Weights of a small GPT-style language model, trained from scratch on English Wikipedia: no biases in attention or MLP.
Each number is 500 + 25 x the weight over its row's rms, rounded and kept within 0 to 999. Layers, rows and columns count from 0. Numbers have three digits each. The size before them is the row's rms in percent of the matrix's.

# layer 9 attention key, 192x192, rms 0.127, rows 46-95, columns 64-127
160:511530472497414508477495456527491508545540508490504490507510527485499493512505479482549555539487451495486461512477528520482512504492491514498480546514546495454503508511493492527469495507509536
155:514470501557541485498509519501461485514495490492490497529456487525560492510505497495516510529517514474454496523461505572514493516494473483498493480498451513496482534481473505521496553480514484
122:487511517557520485521439530460532496474511496493543543463474514560563518514514472528457489532487527524495465521499451480482519490474473459495514489510494479453473499497511519454490511480523457
124:523508504446517468527486564502472520429500462506531513535501496423476519523477508460497529521476519518523511548500489479496520534518502503472505503517456507565495550461481517494506486533521480
126:479526482499484488534516507519494506530474529501508486517500538525526492492505528488538517463499512522484510504469501510471476514496477474496497429513496488507487483477505511533516501545519488
130:501523496482520502490502455509474530473521517505458520496502458546462491487500490511498500487528500530482521502496459532464467476504471508503516521471502516466503511490518542494488491517477463
120:454458543465506500516472510501452489495518478518488566542503510537491522541502510456524507490497464493515507504479540485508531538475517523504499516518515501472526473478487515488563498524498493
120:517520504516497497436484546495547454513514492495532526523524494441459477484499453488517532518485501518480492533484502494484495522518473526486529486514495520487490525467497492504492476495500502
109:495461531476505520451479511446518509501532461553532495465508455471470515468493482512491440493478495530528452464526481507509514504496493493491515540523515476507480483517513514478489524485468476
119:516497533502449473494477483492497530502521531473509487478521502506504490505517511495496512489451496434529471503512501542473512500479502506500483503492467507477514495544526514521492506490503460
087:481514507506465513541500538478458477527521512462501488560487507525522536490469522499503495512464509512537459469509503452516515490468525500487490502495476490500472488460524558455501491497492496
118:520475484478500504524508484511528464479539498506491478547534530514497478520524495459515508472502505541492475496517490480506536498487518470512538558455546493509539499497536461508516488523511510
094:541456501502502510488498477512506495501494458469499471481486508452556490560469509500470520491513508459510521503472504558534496510486525479511554497479453496495466520493508490517537535474499527
111:508468515517513470503516540514506496529513514492540536521584483529512445499534490515515486485526490497510480475501502546542489506493551538494467488515507485488515533501512510496561485489521476
043:519493485538500477456493511449478492512470537443520494489498485459495493494509511495519447443564473503494550514499526528525503500512481521569475519514528493525500544521541513536504496502524482
059:479488513472493531533507474497523481520490500509486504552511544539549490445483496507491544545429527517527469462475468507508492512457526531429506485483465498484487451479498500514466532495437516
073:489500497478489519524471519477522459533490512510527478485486522543549523517495490484472523496494566473533502466479515527534463536463550485493511491511520533477469482496502517521427506501499510
051:475487493456474518512507492556523483499497487536485494532482534578512478498507513505478547551468529491512489458482471510505492516453574500441497475496479535488484464482483507498477538490500504
092:517520529437515515532496549516548502501488517531525535483538521519491533482495498490470488492546522540492507443524495433478489509523467537520496522470502493504520466506475506486476500502529514
059:492530511496493472554454519500526488523524482508514487502468495532509515514480479495519515520514555466467458477520473490490482454549490477517511512461514462476456494448452513514471490516503500
088:537517460529485512508501543467482507524497497493524516536475532457545481505504533486498477513448498490514414470513484496485454481464512498507509495509470503506515515490491515493494501532516524
084:497550505512531497487491481533486495513536512490450524524481447469470495475530509472478536520480470496435514511508498485508548521473530520461505508503524484556561556506522514534511466457502494
072:492526515491512501537477509515529509493513506508471496500479511520512517499449487469465524543519544471508429476534445496497470499469524470485473476477543471458483510456478518505429472524514534
099:492504502517505502486492486488478493495515507490525533552491487583506536488497529483500517460458485488487481473477487512521509508493499473498510484487486480480475470543520520511530491494510535
076:515432485496535521465519513476451494457468511509502493495553516498538489496535525468480494469454473533519518516485513490452543502505492466500508513519540515514498457526533498497542488506502490
093:496475534495509499493542482494479472529504528530497508470527478458525494484538501509500511497470534504496558487509482504513511457512492508492491478496472496538517539505457483542509484464472463
105:528453496509460490471523520490510521498498488517549495454525503567463486499510491495540483518517508495512509490483493509547486465496475505506495531481489530470469441520486451482549516510511472
090:524534519487520501474506490465489433492485514485472500497492522479507503472524546492504508528513507500513503455476481478522506509454537488520511505475481491514485514486490499537496502488509523
090:473480532469506512516517479479505517513499487516467473500485469493492503502498485512472529529496501464467521534506472479490484476503508489481499425499479416538523558468483482484473489458484462
098:521542508499531489537529493451466478504492511510478544518446523466547506529486507497488531479470520477489448487504433494502488492524525501518501492499513504528530558514484531547483469505485547
112:521509520527486514483545525482512567482499503504508509470498508506495561465489495479483502535511534475507496475463416496561509514497523519495439491503513507513467502518502513508477473511533481
139:508490523482492499520484552480479525502493535486482474533484518532507554500526502498486472521537502505505519479499527457486510538509514511477446484487497509542480482474510499550452446489513459
136:468433492491504503495501499493481469551499445533520523479527511503492482506518508495501492479490519527554509444482476534537494517466484476494502479506498508514499507498518501522532525530447513
143:486496528487501493511459513489505516535545475490490498561524499416501511491496503492480508501455464502511542508512453543511505505461524508506477502483533488474468487495505514502507518523512515
148:522496513536504498488507506459483507512531483501494468528528473503482527463519534483487470530456484477508524482473517514490486515509530521499469454517498490464516488558515515529512520516497506
144:482492464481472498454525494483512538512472500509491497500492525463498481534516507518490470488546464510531549489491502501532465484498526507491465482521499499514506542482499484522485467511493507
159:512495485474506496519521526480457479462482523509543503510494487497489528509472503507507466494491519495529528522472501535510509521485521521467471496524477518479481515488502535487487531523514451
157:506453537517492506501467508497489450513487525463493524533481545505543530523491518468520513515508480492550476492480529457528536520458491482505542515553564487468486467470527511547497479477484495
160:506505504446491488517521534492506517490443488488492534494523507474506513514503527504517498557524477511476501480488534484499503526495465513533460461519494495539452499491480515498519507534512520
155:491503525527548507507484495493497492471482488485513467508494544456529542525486508499498480442504477503487506493498525492541526523508512482510462551463483473539521495503518477522527495475519552
157:515508468511520478460543431478494531464525492438501502474499517494502469490486512486485486463516476526523476529471477493480503509484508495497506515477534471462538507518500508490548453524505469
157:486486476452483522518523475564506475475485490472496476503518520381489478532459514499475520541550505462512553558499543468516490498488517487536495522529488492524483532499453480492475535507492507
165:543505493523456513497469531505541539460524488501524477488549513525515491517528510502481476511544476508482449466542490509519516493517483497543513510478485447537535531472498517513528510516453497
146:499484525496451528493478540523530528492483519504516512465481486491526513546513481532467474502493495484519501468500493447519513465500490501514482503527499487458507456546498499452500511484487496
153:571494481456505530493536551487528471516520454502506475529470462454511485510517488486486453526495494497517501530522490490517553504469529481503511497500491503543488512499480450478506508458540541
163:504494517504487476454473501430474511484497492448474531552563503479503528490481497510521509516473504515526490510504502507505500493507510506500496533470446493479464532491481516488492478505504557
164:549473512482514489472490526491508515488478470511523498455499450448534529457507480491468466498474514502541457483490500569484522539469457521483498517499517502501517535526512498521487561504494461
152:506507522534513484465467487478509517498495476494524482489470447504504520507500494504513490539511511458512496501498498501445486471512455484522517519483503437492480483470488507503512455500450498
155:521490483534475478547527477518515507520424545490468511455557503445522495479462513523504509475531532470530527510483550500507504500537478500489465477510535498529498524529488479498507535462500522
153:495482505510462530498493561501527464547499511466445485502519466493524485528521516487523491483542501516510484488492518462486496493531511493529526461516511483448473487511539516480520485475474515
# layer 9 attention query, 192x192, rms 0.127, rows 47-95, columns 64-127
100:505541514508520482501536503487524537504447523485479500538471488457495494528557503465534498498539513496511497529496515533576489497512494492518544483515498506476495528450527499474504524518487537
180:525462505513490475492510532501494456536476477494537463487488493543507477467474507525528489495524512507521531512521514457510536480552496518526465482483436521501538480477547516502485511511509502
184:481470500484487528496522481545526525524504510513513492504548481512509509498449499535544521497499527545465479483469507511519500551503497487503493524541526487483446468495496499481502518517521513
180:490494504505539555519530515466477489492499486441494464498514513511486504541503506520466484461482490489492469498506513512519484487480569506504526488474482514490486490520524511461504503535543491
180:542459528459478454462458491476515498526506484505469495494478499487532480462517503513488492541481453534495520456483501533467534489508504477471498509511507508527447510540496494503511503462500513
154:525543441496532511504501505497534558499462517500487481468447466490543481472520479536524463509517532542560488509500514497524487472553522524493504503514505492502550523501507462467427490511536479
177:501478488504479495517469524526496487522547525459489507462507517523514482482482488525482471490500530441531518462507489469476507513492484500479485486526508449487518442509516501469493490505488492
166:505509501488497490498472486513463495508500550503480465517498498498484465524476473519495470490506493471469503474513511526505482518512507461467510451486465506496480475489479481502504508525478506
067:499558493452498475535510533493449498506482492480499506514500468463468495496480504558508541500538494458513481508513526542485521447571514486473499444478494525491465499500464477498504528438494480
065:518456475513455495495496473526525496475490499512491454508535514475508483489519495469492461504473520543479528527473492494479496558481475476518515545502520476470525512499524500503499489526488510
083:528499487536463479488527499530504501490474502519520480470547471460498469536505519492464422492493490538499534498477498507497491546460486506520519536485505513471509482495533539494495452534485490
066:483556494489506493514516533504457523519552523509494536540501498553480512480482503550541544491522465507510482496523513474506484443538517500504446450469517503499479500519454521486496491486501480
060:509455475522487486460453470509504499476501513523478457461490469462488512506507495476511473510500493535434529528510538510489499561548466477561482537506499485475501480509536539522516544522512487
066:471480536533494501477519515478485492508482521522541524525529530499496489544493521466481444514505521522533479488488478465509511497432493535479513544487480507495516542488518472504502439509482486
061:525488473486504486518477470550507502486518481470458476465479487466526484454545485489495535498470471505479514513508499523485493520550489468549498468509528478468504447515501518505528549485533503
077:506493485497512502500494505527453494483551479472461499530480486477526482450554498532504541505484499484471480533495504491458517461544515437506479472486523461475538458481481509520538532495503505
073:513503465481501515496493475517491476487510472476484512509487455459499485445537499487498549498524488483470513526506490503475497498524488488517513461527532473482515472522460516495515513490498513
079:513491532510528493511496495512484480500486438480503514516475490472515469497513488465475510515478491515502504502469451521477507507469469519519566472495511467455495483487485486497522493500474519
064:508533495460487525525520486490503486494506480476482518555466496479527522469503492534499570511507498475511508488494483501505500463496534485482512461511488482496500471505460504474497509529492489
083:537522505496551494554506467481499481494498480515483544493501547535480483468534479525486531503506458448490506489519538502522520496543526488489510495493531494531484497516518531453493541448484492
088:491514538475502493555466518477495486512542545512498531500462523490461491482512516510495462480531494523474488524513542485501506475558491488516495485512488494551509475478553491497484478486493558
084:527527520474478492561488504524536503493499460510486509512458494447546489477505477515498557510480472530447476520490502499487472498489507518511540488493489494456509448445479494468501502514491538
083:472511501516498488527492529544504499465536476487523515501492494461504509487505516480478532517552504499466497505533509499495506518497535487480470511483543514474537464520464460548494530515524456
078:489461523502546501475519538481479510519499493491495475437493499540495499529479502499511490499497478514509494482498497483546518496520501518505474489500509499516495510502554489554478504506526492
084:530471493519434478470460485493461490518487483506513510543506494506465516513512540549482487479506503537515503516478524546485480501530493467499557523458480517500455482491524481521510524478482493
089:493525460474510531514498458499462456474488539489488449543510510504529461496506499517466512481486486482531506515504493533507493499521543505535466475541498509522511492537465513472522515477453511
102:492549484476499516523496522490495483484530521503489542531463539556456458455532511484485490513510462501475540479499508492487542484527519505503487497490531521560498493529514508467485469483479550
092:453502450504514523491516494478497468491474493506499453483520468546511473470470500477518511543451454501521479547511471492543506474461512510514466471516500476496480512539493507503526499471521512
088:480502482482529499558524501500489485484514524517485504514524532475553497563509485516508506472450507510504460498543481501506464526507501488495489520499481487472516480525502510473518492525475553
091:502523520489556481537517555511539548495517480487498530476483522484534531499519457505511561547473507526467475488473476442491498504475512505502520526497523523469501490453516485478469490507526523
096:467499468552483488529458520480506533479512548462502523531500473501495527501548455506523458507540495478511508477485480527497484534501515474502482489523502481512519524513524489518499493526494484
100:490498481473463508523519506488493497502533472521527535524502499529481513480513502520545539486504484471487477525474492517507539484531495511479480496503471547496505527486536480508488521504505573
099:506527520511503521495489514503491515512499511481490492505527520501505487519522474474474492468461495467522535485464487492462497469488548475491480512544517546518452516474471538528484494530506528
103:555496491494482517528505489477521477519509500496493482497485503495584475491533479524530508525496505519450517508519503495497539511486502500541495433499496536502522549487495505530498521515518513
088:461569489462491550487510490490535562455528520512497529490509489501486495498517475521477502472532491524522535485498492530520495530523529505508527536485496523520479516516516500527521500476511495
104:548549511498502526555592518498493490480530498465532495505494511518472486549471537515456475473482498436486506513491552455519522506518523541491507471482489509502519483497498517508494492559485463
103:523477504484482513514481495499480492517497506456526529479516543499490526493538481493475525487496514506521509483527527436485494528493484505464535527515544492464460479511517479523516525488479502
102:525514466485514504495475543491497503540474499509479524491455511475479501493531518493518483485486483493521490468473487505449530495547476484526512515466502510495530478528477503499519497522437510
106:509482470505517484503513452484519543469500521496500511478502525456508546496511458485537532482466484504488523522528518487530513505497447508511493507516516535487495500512465471532465523473509501
104:490511451519497492508479481497481556472517496508487484500506511489511527473531446477479498529467518500530486534511526483482456477501490477479525505470487511491519509497479516510535528505501487
102:527466511487506511485489486509487499508552500459477489481522489469501416543486485456476495516472486461493520454528519497458536503499519485490479481493487537467460485483504511498522534480504545
102:526452507499490472475496487502521489500470461512519546477513485502509496470517468538474557502529498495454500506466530507448518482494497526502514474495517534511483502562548512522494520532474504
090:508500483517444526479508512527518473536475497471502481486492511495485505525509443555489472520524512504512476480491500477534507524491555494465481537519493507459559452505474491474504528537519501
098:487528475487491532511500499458494473489533481474468522500496495455514519498488506468497494508478490473452484536486506481435503538449484492490506550519526490508518554500514476484539482462454531
106:486509529512463457454514490488523475512534521483480525564525521547450489518495481534452499488456511519511494515465486470498544496498483507488485461476534498549469521483444490510475502490526482
103:479468494518536523493516506506531500452537476490513493433487523474487529506520526512531492489497508536556478508503510512508519507493523549534522506500520481472515520501479508491483496522537477
100:516478507495488466481537519484507522538526480480495485483489463509536497487484520527559480517505473494520527508543484488487495488512482491505489585512475492502527475467497499528519551520528489
099:487469461502454484535479527540499520494493533500500490483544498473488517493484509499491508501503506499477499523474520480491536477515484519511505543518510490511481513490503477492497478508513492
098:525453534511492502500493484481464481491515454506533511443488474494475525559501555507503528501540471531482511495523511541515466469526522501482535536500509495519498499518526482530517466469511503
# layer 9 attention value, 192x192, rms 0.121, rows 0-57, columns 64-127
120:505500515471474520498469480469474469495501515502481496530484513509505486477472493498442514509515487531510506507532514470509531501534512544479486505425485552483482508523498500463534548553488524
115:464500527516520515500530510528469531511496547483497490491551493486489544522505461492494510473501503484502507513462511495487502534506520488542529541494500482486533531520475520502471504508504533
120:480488488501458458507512496503515464512498444467539478512457481484529481505479472514516515497495469490480503465493520513491502462491471501471490548522532500511531492514481526507471521507531481
121:480481488471510517493527502504513466539483463536508479479502480507499442451499457558494489492500539488476488484509532496489447519490550436513483500473485506464485505526483502479498483515542489
117:497472437546478450523487467488445482452511504536505505542483505520494496504526515548529502516491468489520526509489490499499501510471525492542519471487511530490540492465483450502480463455505495
126:458507522512530453532522507504497504520477500517499521476491502512478469509473527527515488487504506557456497503460504526457521485492488545512457537501505498525502503487485486534500436535508512
117:450542484476519518501507483470503471497442532489500529505518504534488486513539475486544512534480497510473507505484499519491536499515523499463535526476529444491465511492486464482467496497515491
118:495522499531501490503493544507482490493494450453471496466510494545484463519512489477483507513531488523556488523564504518552498491531474501492539460488508493524529538520481532478494505529479487
119:487484539528478471531523507513490516543501511496558465527500503509468459468498485456510502515533526522465498499490487477483446472488518464504530467499475473523493494456466485482509504530483469
119:481463458535474540508515489478512506523495516476522511532483526526496505488495481517478513554503520497499523494564467503513516512492521541514475521513495480471526515477496483471497525478520496
120:557503459498491512539488500512514490487517542523437468557470480505482514496498534516509476499519458531484449473496488514457554492475507480496511517531525501514495513506490492489538493508486496
126:478509506509507547501478533533461453489524504486538480500539443516519516456429482492478506481498507521493520497528506471545509471545532446484518517511498469537450467493495496521517513501465525
122:498493478531499489543473506543452459510504528505505485470469462472519505531468502524498442509510474493511508510499485517483464484498492478468484524491497483501524507491557488461525488467500508
112:513493514482482441520441499513511479499469467516499483458520536471505496459539496533481516501492478533510479505501492510523522470471510502504485478459494516527481502497504513533513477507508511
117:539490501480494501498489492500485520510511467507503475494466523516503503514523542526473513487531518497507508474505490475536553504495530488564511515450509500527463489466520529460498501502520494
117:508471499493465440463547524515438531538514553503522497477495498520470491560486494500485466509515503507495464511512520521503527493526480521489473471467503482469495511505492487503524509449479526
122:528487518522495471518552507504492501501518469477443485451466494514495547486495490572519504466456546525517529526530513529497476509502531497499468560509525474518508498501467516504528511502491520
114:458506540514515507527490488512532489462544482511541488512503537520491494493523525501543503534495530523507522514478491533504492455506478487527480488517500553488516532477499499451489495478516494
118:488555534517497516506526499513504468516467489483510519477524488506475541506518503498471469523482507485476483508528528540530500518522506529446486466511507503506504477407514512512486479498517521
121:486496525491530471524506491457542447506519508541477472463537486464525506487481540563517507529516460481510537480465496497491521466503507497539475478488508538474496533532460514567486469512480507
118:513555495501507521453478523495486520455480462497522517486510510519501518503507453494501482498457515477495527471509514523480486475491522508559521490504514468502545518483490496451495503437490486
120:511532475495497503519507483523505508499504504530473538458482474508533458513489444527550524519483482507528506567462504504539445517526504515464473515525498516513514506500539556525508530513509536
116:495496537468520489487453433530499484515490468536462546499516517488512508490520490544482491506513517494527498532469506505509513531551505518469507529489524449505524464505480482501533476475472492
127:499483485486488547496527495507518503498516529515482481493475489524543524499500523552490544463511529483509472515520513524562518477491460543456543498521509440512444493523504448534477511498584481
123:524493526501475581547520492504496475517478464498524553478471484519501503520513519487509473490488486477531547491530477486487527502525444477493438518464532508489536464476476509535487520499515467
126:520494498476541457517484480510527504506506465523513479530503488545455538490500461474501471492526506488533491509486510515489480474537493460534490504512456526460487504517488551527493506495454522
125:515520515486470519524469517486460481472526517504506514453449507506464510484520481470490544496538488523502483492430499530454520462509491520480458506530495531510490512468473518487547490445523496
125:500507493488559515476505475478511488530503487476463498466562509503465510515453507562455497497496521506487503478476497499505549471511493469508510471513484506515451523445499487473503482542492473
114:483514508495481495477472500496543504481529495500487466475492490500457489552510546501475507488454459505557511466496515481500430483464505513505491519497530494482484524468459541493528515477502522
117:471517503496518495510539497516481540499514541509481485470532490508464509501505494482473444511497501539500492506557498499462530458493479471481523489534543502499518536485499486524474540501509515
116:527535506513495533502443521503489501489483501551487498492505523493483430493488515538436500507517474468519506516534475506520493570454467487513542523536496452460525513540480537484499509518487476
118:508477488527499526523496469481463505496541499482497475516511481484487443518511529497498515540471534519509487476475506497496522471527487503488531486462518491492475440544532511518452506472501466
122:448522528519459451463486492490505490461477519500494519511482475516514502491445530514494550505482459501502516441540503532497502514514521508486493446513496496493512475483500464490490515550428486
120:480485463454537515497490493507507490512483518465510487505486497476514484543530498534497527501493526526506502486540482502503526556518486489467484478466493505478447449469489548509500477495501466
121:522491499531495537500530483486518509514509530509471553488525469500553522494521471500499488476481510481421507488473519502526502512489496505536549486500471537488482515485512533483528491478503504
120:483473485489495509493525529477540486501495555472500537491524470474497477499552465475498507518465479535529530504490461494502483523470524475535469493483468493537519478500511509482491510495479490
121:516432512533538537504469532509502516481519508492507521506501519526443505513491478581504466507486486464512500544500530485492472489478499481510473566492482485521514522492475500486507540525518493
113:470512443534509516526509534518519482520472499462436510507477501526498514545456502443501467495468460500510486497488534520490496485495460492467524476490467487484528512485495522547519507481490493
123:453510512494500493505487492502443556481506477540453505537473494490536514504482497543483496508470472504482486474517522471508471514450507518513520462504527471514483532530527525542469494515465483
119:460518442502500506527467499500476524497497507540499480493530510506457509531453497526535512495504492483557543481508505468471495494520499547504549510472500497513506500485481507496482510467519482
126:506501470470501512508548549483493553476455499497479489463513530531512472490505505502496484534465503527499501519466508498502513458511501498441500491490472438454522483497537456484486517503483508
117:526518499516471542486526507511503481501477518522481436549531493470527527526518484484503494504506495485485487501504524515501466431487510531467461522485487451503518495500540510515497512518482467
114:528496481484488493494511490502496501531521487519550488493496487508522488515480487477472503500498495476490505470466505473501499476545516512527482521509500478502492529516543471545498524456513530
120:503489473540497525530468495476529492504524494523513518478470519487482511502518521473538535481487500456512487562562479509493524494512455524479458498463492488506481493493538504483470455529437513
124:528530504469474477484502490500520507509527443478499489551496467504530476523513494526482487504507508482491495493546464507458464505494479488499507520484485499481454508477529503509486435494523488
117:507519489479463488454522485529556520503499463478502492477523509494515508507472522462510532492482492480537520499468500505503517488475487476521499499438490500488484523557549482495488535500497523
121:524473519458494479499477510490501477500459545506504524511472490488511469473532500494502497497486484512544491510541444525524528445492518512496504546516464501457494512466469507499513543464488507
114:488468466546509536485481475469497515501472495515499489498490432473494439513503506552469483517577481509526508484469469540498525484511503481472496456504521492492494485490489522516486523492527550
124:498514483503531492523489491483464470482516482482482552499521474504538507502447423476524483522521537471556516493504515519507553512513514519508516499509491492493510522525466489503478520505490509
120:458442559486535479500523483481543504515514485498501431465458478490521548535489523475506479458440471487483500483484497505505444544510498493492549520466527491510490472498472472453515479512476488
114:523543496489463512477459520513489488508480488497491522427486504492490488447443543478507494505529466546517500519487500506482486539488514476497512483462489496477455520514517484509498493523538497
122:505468476473505532484502520531480478514533550515497523507510497514469524483465487504537514489511488465512458470494436493535437552497475469496501484445512496494467508510465487529473519498494496
122:532490517478513491544518516497507506552487509498504509478476453501483510513440472477487513534483516588491531476511489524491474486507501522510539540465496499532528477525505525499497498506513513
127:483494485463514483523473526505449478523446504473487476489499517456510523510470478476488513463488552526506479474476511477467423449504518516512521503555511531480507458520501477511545494490542516
124:496498493501453448484495468488474475517508457440513503495488479504483519530495534529513479503516488493482532518482531484492505560548510575497496485495469494506487487511492515499464532542519489
118:498442524521494488495525499515482463519507502545475474488496485443472532484503532516517543510517521508482502482495487493456480559479506522508542531531490510505543514473518523500480520486502511
122:506475494539517481470522477509470419485444488498541464493489498469479510477452484514516550532491521527514490481471464491528487507489484482463524490484536458496473506509481503483489512496536533
122:529486488482503508505508525490521481488529505553489512493481531530521489486492511555544510525506482483543500531519499505506469496530522473499482529520507507483518467476577535460511465549504489
# layer 9 attention output (transposed), 192x192, rms 0.308, rows 0-56, columns 64-127
126:497489446520521512488499520502504508512507536482508553529502472530526450514453504465524471499480498525518511527516465499502505527503505436509478511508474514463498541506490489475458511548464496
116:518508489475482475474483539458457483489514480507497515515479512510501435497499473508509464481489479514508514518479524504474514507489529489472454485512536496523500513473519498495512496520514548
123:489504508503512529468447454482513500502548464486507456492534473509526494511517507502540501522492518469464517465482490522535524483506475538537502479496512507499471535514488489480509470506505498
125:486537485440510506508496507521510499452486532497461444541514523516524513485539463473524485520478497550492478513455481510448552467494500494492521484511508476502482485539518509503524521519465466
115:497467497497495514475504479564501506495519500525521511475499487508546484515499505531508476488537503499484463512506572497478490467512463519470499483557469544504497534511494475511501518471498514
130:564501499532520537487470499487480511506497470473513545533476528510541503500502467512489530481473477482507507480515542504498478505519494482499546492549488450490499468514507519458501497496524519
117:534506463536482487487493446532483512519487514527458546454479488491485503499514477484515522500524505547478561540548487517511493484515536499526480498521505487469521460489474512533526505493504541
124:550489484525464526534475477507526525513506503510491504528433500482484546482496525553526482488526473514491517489476478501512466530494526473502471510489527500503477518455496495535529474508511487
127:516539492472505498539492496507526474512492513527489481468509523505500467492496497489502517528533451486498474474525556477526529520495482503538510482504513501494499477523512507487501448485510525
121:477517488505541506478464529515499475565490455480504494508480505517479499525496515491569497492499501508490463473492463456491513530527521455467490464495557521500511528494523509545505452527477522
119:487493458531512500484535492513522497511488511510548484460507522503536485473485471502511499512495519518474530592470545507523473544496485506516556508498526484479504518523520507476475472514511500
126:464483487495469535512526528493527535508518465513479531494453491533532529521485519490496516516450473487512493469475504456470482570524489526490452504471545514496495530518485485485509506513523532
131:481507500455455500491474530478516499568511517462498538494521515422492521482543493437470564453505503517490507442478535505508527480526524488520464480480493512501489524515472488512479503548521524
113:492483508508507555490501582496489526501485468488482506522509491503477522533496510492508470513524561509497502536450503524498539475552494470452498559503532479510497526508528513507465499480538470
119:459517493525520486535499486466505487471525456498479526490548486458514506477478521481539480472518528506476469466495514526492468527498498490472501521501463534491526486490518508466539489484512457
116:488536515525512485554476549514477483446526492468489553509503532502484499473529509490510440500461463518514468499515486496504479530492498450524491545503479503500532482480461503513525506442506518
126:566508512491447564510482479509504483529515537504484513477485523472516507492472495491483484482533472468497475520473530477515500519509496497500530450491512498496498485530529497473486501488452480
116:525478475467526521505483488501485468484514520467519490478513466519507481508512511502525530498563514505477482499465559465537523490505515526512501524486462509493503469493522475462504506506488521
121:502515480474511521482502454515487488507522521512524510530573501506473467525531485518469526497494504453511512484488464498495475521508513499528494531496505501468504541502485493491518522538500483
122:527479512520485530485485499510478519496479524463522474505503530488458498480523495478491497474513528555501452507553491469518495498473542541511474520509513429453484476494508495490509540501540472
120:504483501496504499520540483536486530503520504514497508506486526511446503521484526493508514511521465528502476501501523509521458479516489494470507515504505481493521463501508466476503512519468533
120:490448498526530474481490513516525480488466511568531494496499514519520504462471525482496479486527491510499497464518490490529508466489468477471527486512538510491498529481551500495521496453540475
115:528529464472462505519542499481511484494502482518516519482485492495498499501510566509492478481534526547532506559540508553483550495494486520514474503466517508490507523520488515492523481481488487
135:466514476498469517522523522448504487515510530507437470520526519520517528473481511530486526511476479501487470488503504450513506527525530482540524474493443488536518515487526483540476491465483503
128:530551520497496500505463448539480505490465463472478466501522472470492474462460492532494510477447500526513504480484482554497471507479547528524511522505512489487453576507489496481498483516517528
130:533508482512497506518527517524506479501496505519468527464494478511549494479507503492482537504499501455508505473541493448549544488522498513465520537516510478507515513520517495519542508498507460
126:509522530528508493461470437482481484536525482477498488496497509476543545495494524523482456500434497497496486479529522487508499513503470496484470521523521481551527492500505468527491481544515517
128:490467487472491453527499512529457522477470478513473441479514501549504523502513487519470523456520495464490500505501503496492474539506534490464494540458484490485514460490479456498521500466512472
119:476529496489457531472514511513478504521529485481538526515484522432490536516497472497516521504553513490529532496485507490506526500548506493490498501532489484459506481495499492489532492497499532
118:500434477503508518488495527488528522484478515491548517539455478498520487500532519497515498501466481483441503482483524487511483505475502513575485500483469479526486491485478492498512463517484508
115:525496458518479501519532510469493496564536475512533489531524495504500544466497459477480509521480531526506535529516509532460517481483510512475482514460511530507428539478532444524504466495473486
121:491463511503477487525473530534510519511506493502507541476474518491481510475477473502482486508474495521496516528529511490476496494548498486486510530521516532522489507502508492455516490525535499
124:504502495464522451510489500492528482568493478515503497512490469498482507500508504457465498543532509497534506533456502470491487517487498511480533553472465479494494511483493499472512484508493492
125:508506495517515501523464499514533506502462488486536520458506459476469504523490481515496527491458517498473505461492488460485513465505505505485484478514460490500494499559493458478514517500520520
125:489503504489468483495506482580521515485503503491490429472450535470486483486517497534468491545486553497505481504490462450458482509468445480513474506502471474496514536503530522459477548498511508
121:456509527497508533431491515465523503515499512545537449509451521484485486502474510496505492509477507481501511516507472479481496441501508536460538538481533519469534501509509487491504492534507516
123:514462489479496508523475464496501482499518474528540509530486476474524504482495501490532477544522452509489506505468509483475528457456535521495491460514559483496504533509492452470505458491489472
112:509538527506503510477507465493466547452518554548522507510515517521474477505544486531521547526539507510485495452487501459486508547444498525522527523546475479530509520483536502540473462532492481
125:536503491507495513493513547497509468516458514490498541470509576542496501504493519438539500543487535521501496512459471565492504520494476509521469554528505519465481546486480461493514463469513477
120:497544497486519523517501517521515513506475528471475494530481469513527491485473488548469527488505539523511474569501484500462491512520491519517527513510552509490504511524494504535469503511506529
126:487473532521455532475494458480506545491488537518528505489553471502532506509538445503562512479507470511503518474530514502509515516496505479432519542514491520457457479484507527523499478501510484
119:500489486503533524465519467494536492503483473515476502479508510507480503523490521461458457506515475509487565500506487530491495503449491523479478470487519473522529502469516452502494484512494508
115:440494528503502510512518488473525474475521519448515488514457467466499525487526520513535433517502480507456533516497484474507494533512491494473517471474514466425496495538533509505490553482504506
123:493479494496470505502508509498477515513540524439499500526522495470490516496462497530433511528534469494537505496515521528488526491521509571508477517522506553534534505483518498497494493490513485
133:483511547486536552526485487504494551532515521537511512495480544517497527513509498501519503509502524491484478551476490479498495463510510548530485476505498488513530513455511484527527506488500494
122:479482531509499507501472511477485484494501484478519508500524475551503459512512483512457520472519466504509472467547430481506492507473527494492489484489505502505494501530489496520499485505454499
127:502496500516546485517554471533512520511499494507519462478512548481541478488460528494479538505519499561494523521480503543521490489530541472492457499523495488517479503504515505540481493526511509
116:499481497485513466502525537512525518519486505501498497478510542541488456503558544508466491485434492545491469501507493503519509477483497527473506484457489506468472468504471494538501487501497479
127:512537513498518513531506499499529517526526513510469467482464519447483467470506527526485477514456446517491558463506498485482464481493472458520501499496497572511502492510475497479524440496501501
120:519521522511485544451492512462436485482491482493517516504546513531519446493531521491436492515510533515489486489486502493484533470495523538506480501468476513509528493543461493484473478486483486
114:504481486536507493501484503483521536525499510517510493499494535491537523502531458494528565532487576503520489505468514478505493500502496491527507530514555553512497475531526514505478470516447458
123:492531537507473463499513517467534474485521456480524505470495540548503491556527473506454512485507488524485537490501529412453490520502527509511490558498519505511497508549479500538540501472557485
126:508507530504482544490467501483491512519536491465500488500480554525494481500542502504480500498495498457476477474507499519483496494506486452502526482478481476526513503475506519525467510501530493
131:494492478467511510494491527475486554496479479480523501512474521503489493544515488486511524540550487511536485478512519484467511482502481501491552496472478531490422537484514499491524531485502490
129:488532519522489517499463554496482463493496534515521476524525484508531528510484481446500507507506503513480530499472530515550503438484505498473507507510497461534478524514478513510522493420471490
122:543545454470504482463458462493516533516512470500495493536463527493455494486477500514486519503509508530507455530496537501475518427490456515503477514474468526507489460508499521435478494499502539
123:494533525405532526501487503518540519496476472491514502448427533525515479504506499499504506469530474545507502482506524467524540481474477474533485485495509507488510497498465479530497505502480473